From a checkpoint of a small transformer trained on Wikipedia.
Architecture: LayerNorm before each block, rotary positions, biases, untied embeddings, attention and MLP in parallel.
Each number is 200 + 20 x the weight over its row's rms, rounded and kept within 0 to 999. Layers, rows and columns count from 0. The size before them is the row's rms in percent of the matrix's.

# k: layer 8 attention key, 192x192, rms 0.0572, rows 105-127, columns 144-191
# q: layer 8 attention query, 192x192, rms 0.0567, rows 106-127, columns 144-191
# v: layer 8 attention value, 192x192, rms 0.0526, rows 96-105, columns 144-191
# o: layer 8 attention output (transposed), 192x192, rms 0.0576, rows 96-104, columns 144-191
k105,102,196,180,175,217,224,224,173,180,213,145,221,221,152,200,205,167,195,197,211,176,227,200,193,248,184,220,174,198,167,200,174,200,197,196,202,169,180,189,217,203,198,206,166,194,201,195,210,165
q106,096,175,194,224,179,176,183,177,210,200,218,189,196,179,202,193,181,237,158,225,197,208,171,196,220,203,193,212,204,187,212,197,234,199,190,229,157,160,230,197,237,230,179,144,217,216,207,207,204
k106,095,186,198,223,185,214,179,209,174,168,198,178,207,173,184,202,180,215,204,193,197,213,219,187,204,208,213,194,241,219,217,228,186,216,185,227,206,182,195,193,211,222,202,202,228,163,208,195,179
q107,094,212,185,207,202,186,203,205,207,189,193,191,222,202,172,186,201,186,208,196,196,152,208,199,179,200,211,200,174,169,241,219,215,216,238,197,223,168,198,185,210,206,152,195,150,209,193,201,186
k107,095,219,189,229,181,189,198,163,217,215,200,215,227,166,150,226,169,227,200,214,194,177,228,209,194,167,234,206,189,184,209,197,191,227,200,185,188,193,232,216,201,192,170,213,186,229,209,195,187
q108,105,185,176,169,224,196,182,224,173,197,192,175,172,188,206,188,198,200,202,213,174,163,177,190,196,211,183,176,219,191,221,197,214,216,200,211,176,197,182,202,184,203,214,180,187,214,208,186,182
k108,104,183,223,200,211,198,173,211,201,201,219,166,183,196,226,169,203,190,181,183,212,186,177,181,201,229,189,154,174,204,229,182,190,225,192,194,225,194,161,198,176,209,202,208,219,207,208,190,213
q109,099,199,163,180,198,172,237,203,216,198,154,208,183,232,195,167,209,203,213,244,191,195,193,169,219,236,198,234,205,212,206,162,217,222,174,203,214,184,199,159,189,210,191,175,183,232,166,216,159
k109,099,202,163,201,199,198,214,227,224,214,202,216,180,179,180,170,208,164,210,195,202,214,210,227,223,204,182,174,213,219,210,159,232,187,198,204,185,166,203,186,231,204,202,180,172,242,194,177,217
q110,109,227,206,211,181,221,215,205,220,230,189,193,181,191,216,190,227,217,185,180,182,210,209,216,162,216,200,204,198,234,215,251,199,194,164,186,178,219,192,191,222,211,219,228,229,176,199,168,227
k110,105,245,219,195,196,193,231,159,228,222,221,216,221,222,164,183,214,218,228,183,192,205,196,195,189,192,188,220,178,180,189,191,230,203,197,180,170,244,224,220,220,192,230,197,198,186,187,170,224
q111,100,226,245,252,198,171,191,211,186,199,166,203,215,166,189,210,196,228,219,201,168,197,183,214,146,182,216,170,200,196,196,176,207,193,215,198,207,192,219,221,197,201,224,222,216,214,225,170,173
k111,102,231,179,207,219,208,232,186,177,211,185,228,214,186,159,195,187,203,170,207,154,177,203,198,183,164,205,197,200,188,192,176,169,214,226,201,219,240,206,217,206,219,201,205,165,215,229,213,176
q112,102,194,197,171,193,187,211,193,205,182,176,193,181,182,184,242,188,212,220,177,200,213,222,177,193,204,209,193,197,196,232,210,201,180,199,216,191,185,206,183,168,212,189,206,179,200,178,205,198
k112,103,148,202,201,228,220,195,209,205,172,205,210,202,166,210,208,201,220,238,178,211,207,191,199,209,192,233,183,188,227,201,168,166,174,189,214,191,179,167,199,193,178,198,200,186,189,198,220,207
q113,098,178,198,146,188,178,252,196,187,193,202,211,177,203,223,185,212,171,196,194,222,207,165,199,221,231,206,203,200,208,230,206,192,203,217,205,213,178,195,211,218,180,172,216,187,206,208,202,190
k113,098,216,215,187,221,206,202,193,164,190,168,195,178,202,194,220,195,226,197,227,197,200,174,177,165,206,166,211,195,202,225,195,205,201,199,177,200,194,194,207,215,199,204,198,231,189,166,194,192
q114,104,243,210,195,209,206,184,190,212,236,165,194,211,194,229,219,192,221,191,185,230,228,196,184,223,184,199,204,169,199,241,188,217,187,203,205,190,183,200,196,219,197,210,185,203,182,230,204,218
k114,099,215,225,221,201,212,235,188,196,204,225,210,197,202,214,152,219,192,192,172,196,235,169,189,198,212,180,209,214,207,233,221,189,208,212,202,205,214,206,222,199,233,210,221,220,204,205,214,209
q115,096,178,206,223,195,164,168,196,200,239,206,214,229,210,232,238,215,185,203,213,243,199,201,211,206,230,208,204,179,177,181,223,200,199,200,205,194,195,189,182,179,194,178,208,198,189,203,188,197
k115,097,179,221,220,208,195,216,196,215,217,236,205,210,181,200,232,191,210,213,234,207,230,163,216,169,185,186,193,172,168,220,197,198,204,215,202,240,195,191,196,225,194,179,214,214,171,198,189,203
q116,096,195,217,211,186,226,185,184,219,216,225,248,233,184,228,214,177,215,205,226,206,217,228,217,198,204,188,218,192,186,180,209,203,224,192,155,239,192,189,219,208,186,226,181,206,210,178,187,197
k116,098,180,194,173,211,223,220,217,188,179,191,228,231,195,219,230,163,192,195,207,178,183,217,211,217,207,229,189,210,184,189,214,198,225,191,195,214,214,201,215,196,221,206,191,212,210,201,198,227
q117,101,201,220,192,180,214,185,200,216,202,193,228,192,233,170,230,197,219,204,223,217,168,198,213,178,199,189,235,173,202,173,232,223,217,197,225,172,232,217,209,198,167,200,197,210,203,188,195,227
k117,103,218,212,213,201,189,206,167,195,199,202,189,211,230,212,199,188,200,182,192,226,211,203,249,195,199,222,209,219,188,203,206,193,183,172,242,238,205,221,190,141,161,214,221,228,187,180,164,226
q118,095,229,188,184,183,233,178,216,221,227,202,190,201,214,157,222,219,192,166,198,213,176,217,221,186,209,232,173,179,195,203,191,218,178,218,212,204,179,193,218,180,202,176,178,164,186,201,186,208
k118,092,231,208,217,198,168,204,229,196,187,211,227,217,198,173,227,211,191,204,178,234,210,221,212,207,177,225,191,198,200,180,210,193,205,190,199,223,227,225,194,212,217,190,234,163,199,191,195,193
q119,101,194,213,200,219,220,190,246,183,213,189,204,201,194,203,198,179,181,179,202,212,177,211,217,206,166,197,192,188,223,219,188,211,185,202,219,203,216,183,178,213,201,197,205,171,210,140,188,195
k119,096,214,213,223,207,213,184,186,253,210,211,199,196,213,201,190,189,225,220,198,178,218,176,200,199,188,208,209,195,219,181,188,242,187,214,207,209,206,196,204,194,205,189,199,181,207,203,193,209
q120,107,194,217,202,185,193,217,167,196,218,181,219,219,220,232,188,197,204,212,223,179,221,195,214,161,186,183,191,167,200,194,196,216,181,221,175,199,177,183,207,207,223,217,210,228,216,198,179,184
k120,103,165,185,185,211,193,238,182,198,204,182,216,192,241,208,194,190,176,232,196,200,200,188,189,174,213,174,210,163,165,225,202,227,219,211,203,199,191,219,172,212,183,221,160,219,236,180,221,194
q121,093,211,199,233,171,206,209,222,187,218,186,203,201,182,201,182,173,191,207,176,195,165,209,206,235,168,214,200,225,224,200,183,188,209,189,198,189,191,221,189,205,206,177,204,174,182,215,208,193
k121,092,197,191,242,182,212,178,199,233,210,213,212,182,201,191,187,201,217,195,201,196,180,236,148,205,186,208,173,224,182,174,172,214,227,232,209,192,192,224,244,220,208,147,190,238,214,228,206,192
q122,091,191,211,199,205,212,191,185,206,209,211,121,214,209,218,203,185,230,187,203,200,191,159,183,182,184,225,183,197,200,146,183,175,231,219,189,188,228,215,225,206,171,218,192,211,175,232,196,190
k122,092,212,191,186,190,209,216,184,198,229,214,183,177,216,225,199,200,208,226,182,190,185,180,199,216,195,195,228,189,202,199,197,191,173,199,194,211,222,180,189,198,200,211,217,213,187,217,191,203
q123,106,218,193,210,196,224,169,223,185,191,222,195,186,205,170,222,217,228,207,186,191,214,206,194,164,172,199,219,194,223,169,197,228,188,204,201,197,173,175,228,199,203,197,201,180,198,201,175,199
k123,108,214,177,206,191,181,198,209,209,202,200,166,215,211,220,189,240,235,205,201,205,197,194,206,173,208,225,211,191,201,176,188,200,198,220,217,208,209,188,195,180,185,212,211,189,211,240,185,226
q124,110,230,173,240,196,192,207,176,203,190,221,187,207,195,177,187,200,176,174,203,196,171,227,205,216,233,203,180,192,190,229,196,194,198,222,213,200,157,198,186,193,225,198,199,201,189,214,212,202
k124,110,205,222,218,220,220,177,198,173,218,208,173,196,184,174,198,215,208,191,199,195,203,171,189,218,204,229,184,179,197,236,211,213,218,230,250,180,224,194,217,212,176,200,227,207,186,206,214,191
q125,099,199,227,190,182,178,226,218,198,194,223,179,227,194,215,187,205,219,201,194,221,193,146,193,177,202,203,207,203,239,170,196,201,213,206,165,217,176,202,209,182,228,209,175,202,188,202,182,230
k125,099,243,218,189,171,181,203,178,211,209,168,233,206,220,167,240,193,201,221,228,229,224,198,185,174,227,211,204,167,173,183,210,223,203,213,183,217,212,171,161,197,202,197,167,210,191,196,199,210
q126,097,179,206,177,239,176,230,196,206,214,208,231,202,209,209,179,191,195,196,210,194,226,185,221,200,158,194,197,218,181,217,202,200,214,168,184,202,169,201,210,209,212,183,211,210,213,212,185,208
k126,098,152,178,194,231,172,241,212,224,186,213,163,197,173,218,199,192,216,197,184,163,207,222,171,221,201,184,211,180,179,208,175,207,190,184,185,179,171,185,213,187,209,194,168,207,213,196,212,207
q127,097,208,202,212,199,154,194,231,187,207,204,192,214,184,221,194,220,199,217,196,205,204,181,222,204,152,233,216,181,204,197,187,162,220,187,197,226,198,184,217,207,207,222,216,185,173,214,206,156
k127,096,197,171,195,207,185,194,200,206,209,190,194,178,185,203,191,202,192,184,194,168,177,179,186,215,217,216,207,200,188,190,213,169,220,215,180,211,185,168,230,201,239,216,164,213,224,192,224,174
v96,108,175,214,228,216,185,196,209,169,215,197,194,193,201,231,180,165,184,212,180,191,216,170,212,209,208,216,192,172,219,233,188,182,204,233,182,199,190,173,162,203,187,217,191,210,197,180,166,199
o96,119,202,221,214,194,208,213,241,193,222,185,182,210,173,205,214,229,194,207,179,210,203,202,200,198,222,195,213,223,176,196,195,189,203,196,206,201,230,207,197,208,175,204,203,190,168,217,226,194
v97,100,167,215,207,221,178,169,195,156,183,184,191,206,212,214,191,180,195,216,226,189,222,215,174,175,209,229,217,173,173,190,198,209,225,212,218,189,193,222,185,196,206,198,197,190,209,200,181,187
o97,107,197,173,219,208,251,173,175,179,202,226,193,240,198,188,215,185,219,189,243,234,205,203,186,218,212,175,198,223,235,183,227,196,197,206,230,196,215,198,186,215,199,223,209,214,177,208,220,221
v98,112,231,246,214,215,204,187,216,206,223,192,208,204,192,246,197,251,202,226,200,217,206,155,218,217,189,201,218,189,197,158,236,169,218,193,194,166,183,166,217,218,169,192,204,170,245,207,207,211
o98,115,210,175,201,159,201,220,228,208,195,191,194,195,185,198,219,240,182,218,205,192,200,194,201,227,196,214,208,188,203,176,198,142,239,238,175,207,194,205,179,188,218,199,221,183,208,217,170,181
v99,106,206,205,217,195,177,213,240,206,205,221,184,205,219,208,216,234,151,165,184,206,195,217,203,204,209,181,241,181,222,255,237,191,241,183,195,254,249,193,190,192,206,157,165,188,234,219,202,183
o99,105,188,200,189,178,188,201,236,212,204,199,195,175,201,206,158,211,175,189,183,164,196,173,186,197,211,229,214,200,212,211,204,188,220,184,178,198,192,211,177,164,146,177,206,204,205,181,203,218
v100,108,212,177,183,216,182,201,181,223,209,189,238,192,200,197,229,195,185,193,189,195,220,210,189,223,209,217,191,194,161,173,212,162,223,202,160,210,215,211,177,184,208,151,209,207,170,190,216,195
o100,108,195,241,179,184,216,147,147,183,219,195,217,194,218,207,187,204,190,190,219,226,197,191,212,224,171,188,239,210,165,186,191,211,199,221,239,180,198,182,187,229,196,204,195,217,209,194,224,192
v101,098,189,205,189,218,187,220,156,181,207,242,229,206,196,192,204,171,222,202,203,178,216,188,207,196,208,175,213,220,207,199,197,212,208,200,208,151,201,205,234,202,213,218,244,166,188,162,187,212
o101,102,200,213,229,236,220,196,169,189,190,218,184,192,187,193,210,194,203,207,153,198,152,242,227,184,206,224,202,180,216,160,198,224,160,177,209,216,194,210,172,166,197,195,196,189,192,177,207,204
v102,102,185,243,182,199,193,215,213,216,213,222,207,190,216,188,199,218,210,186,208,197,208,186,207,170,178,196,218,232,213,187,243,207,208,193,218,179,203,200,195,207,174,193,213,227,207,204,220,209
o102,100,176,177,175,214,174,204,232,195,158,209,209,187,194,201,180,190,187,176,205,205,187,207,204,202,215,188,188,205,212,209,174,223,197,200,196,183,190,179,183,224,213,197,197,159,216,197,189,194
v103,095,236,190,224,195,211,196,196,212,187,189,214,173,161,179,190,187,184,185,196,205,220,181,190,200,200,232,205,195,193,204,210,201,193,219,198,167,168,223,233,185,206,192,178,175,220,205,189,186
o103,091,191,168,181,213,178,141,174,193,244,251,195,176,186,231,174,202,177,171,209,187,215,195,200,181,195,192,203,188,203,220,234,231,211,217,207,178,199,221,210,183,180,201,205,234,216,208,202,213
v104,100,212,227,194,208,200,173,182,201,187,194,190,189,195,204,174,184,203,152,212,210,224,177,185,212,233,224,222,201,215,219,170,262,205,206,200,208,207,208,223,192,208,235,215,199,182,164,187,196
o104,106,240,184,220,215,204,209,195,201,198,189,204,213,188,202,217,174,207,185,165,231,196,175,226,179,208,235,200,189,185,208,200,220,213,178,231,200,195,206,212,191,221,222,200,197,186,194,175,211
v105,105,197,187,232,191,209,204,191,189,206,202,163,151,185,186,201,188,181,180,196,196,192,214,215,189,205,193,242,224,206,178,220,164,209,215,187,202,153,210,157,211,196,203,197,204,213,161,191,205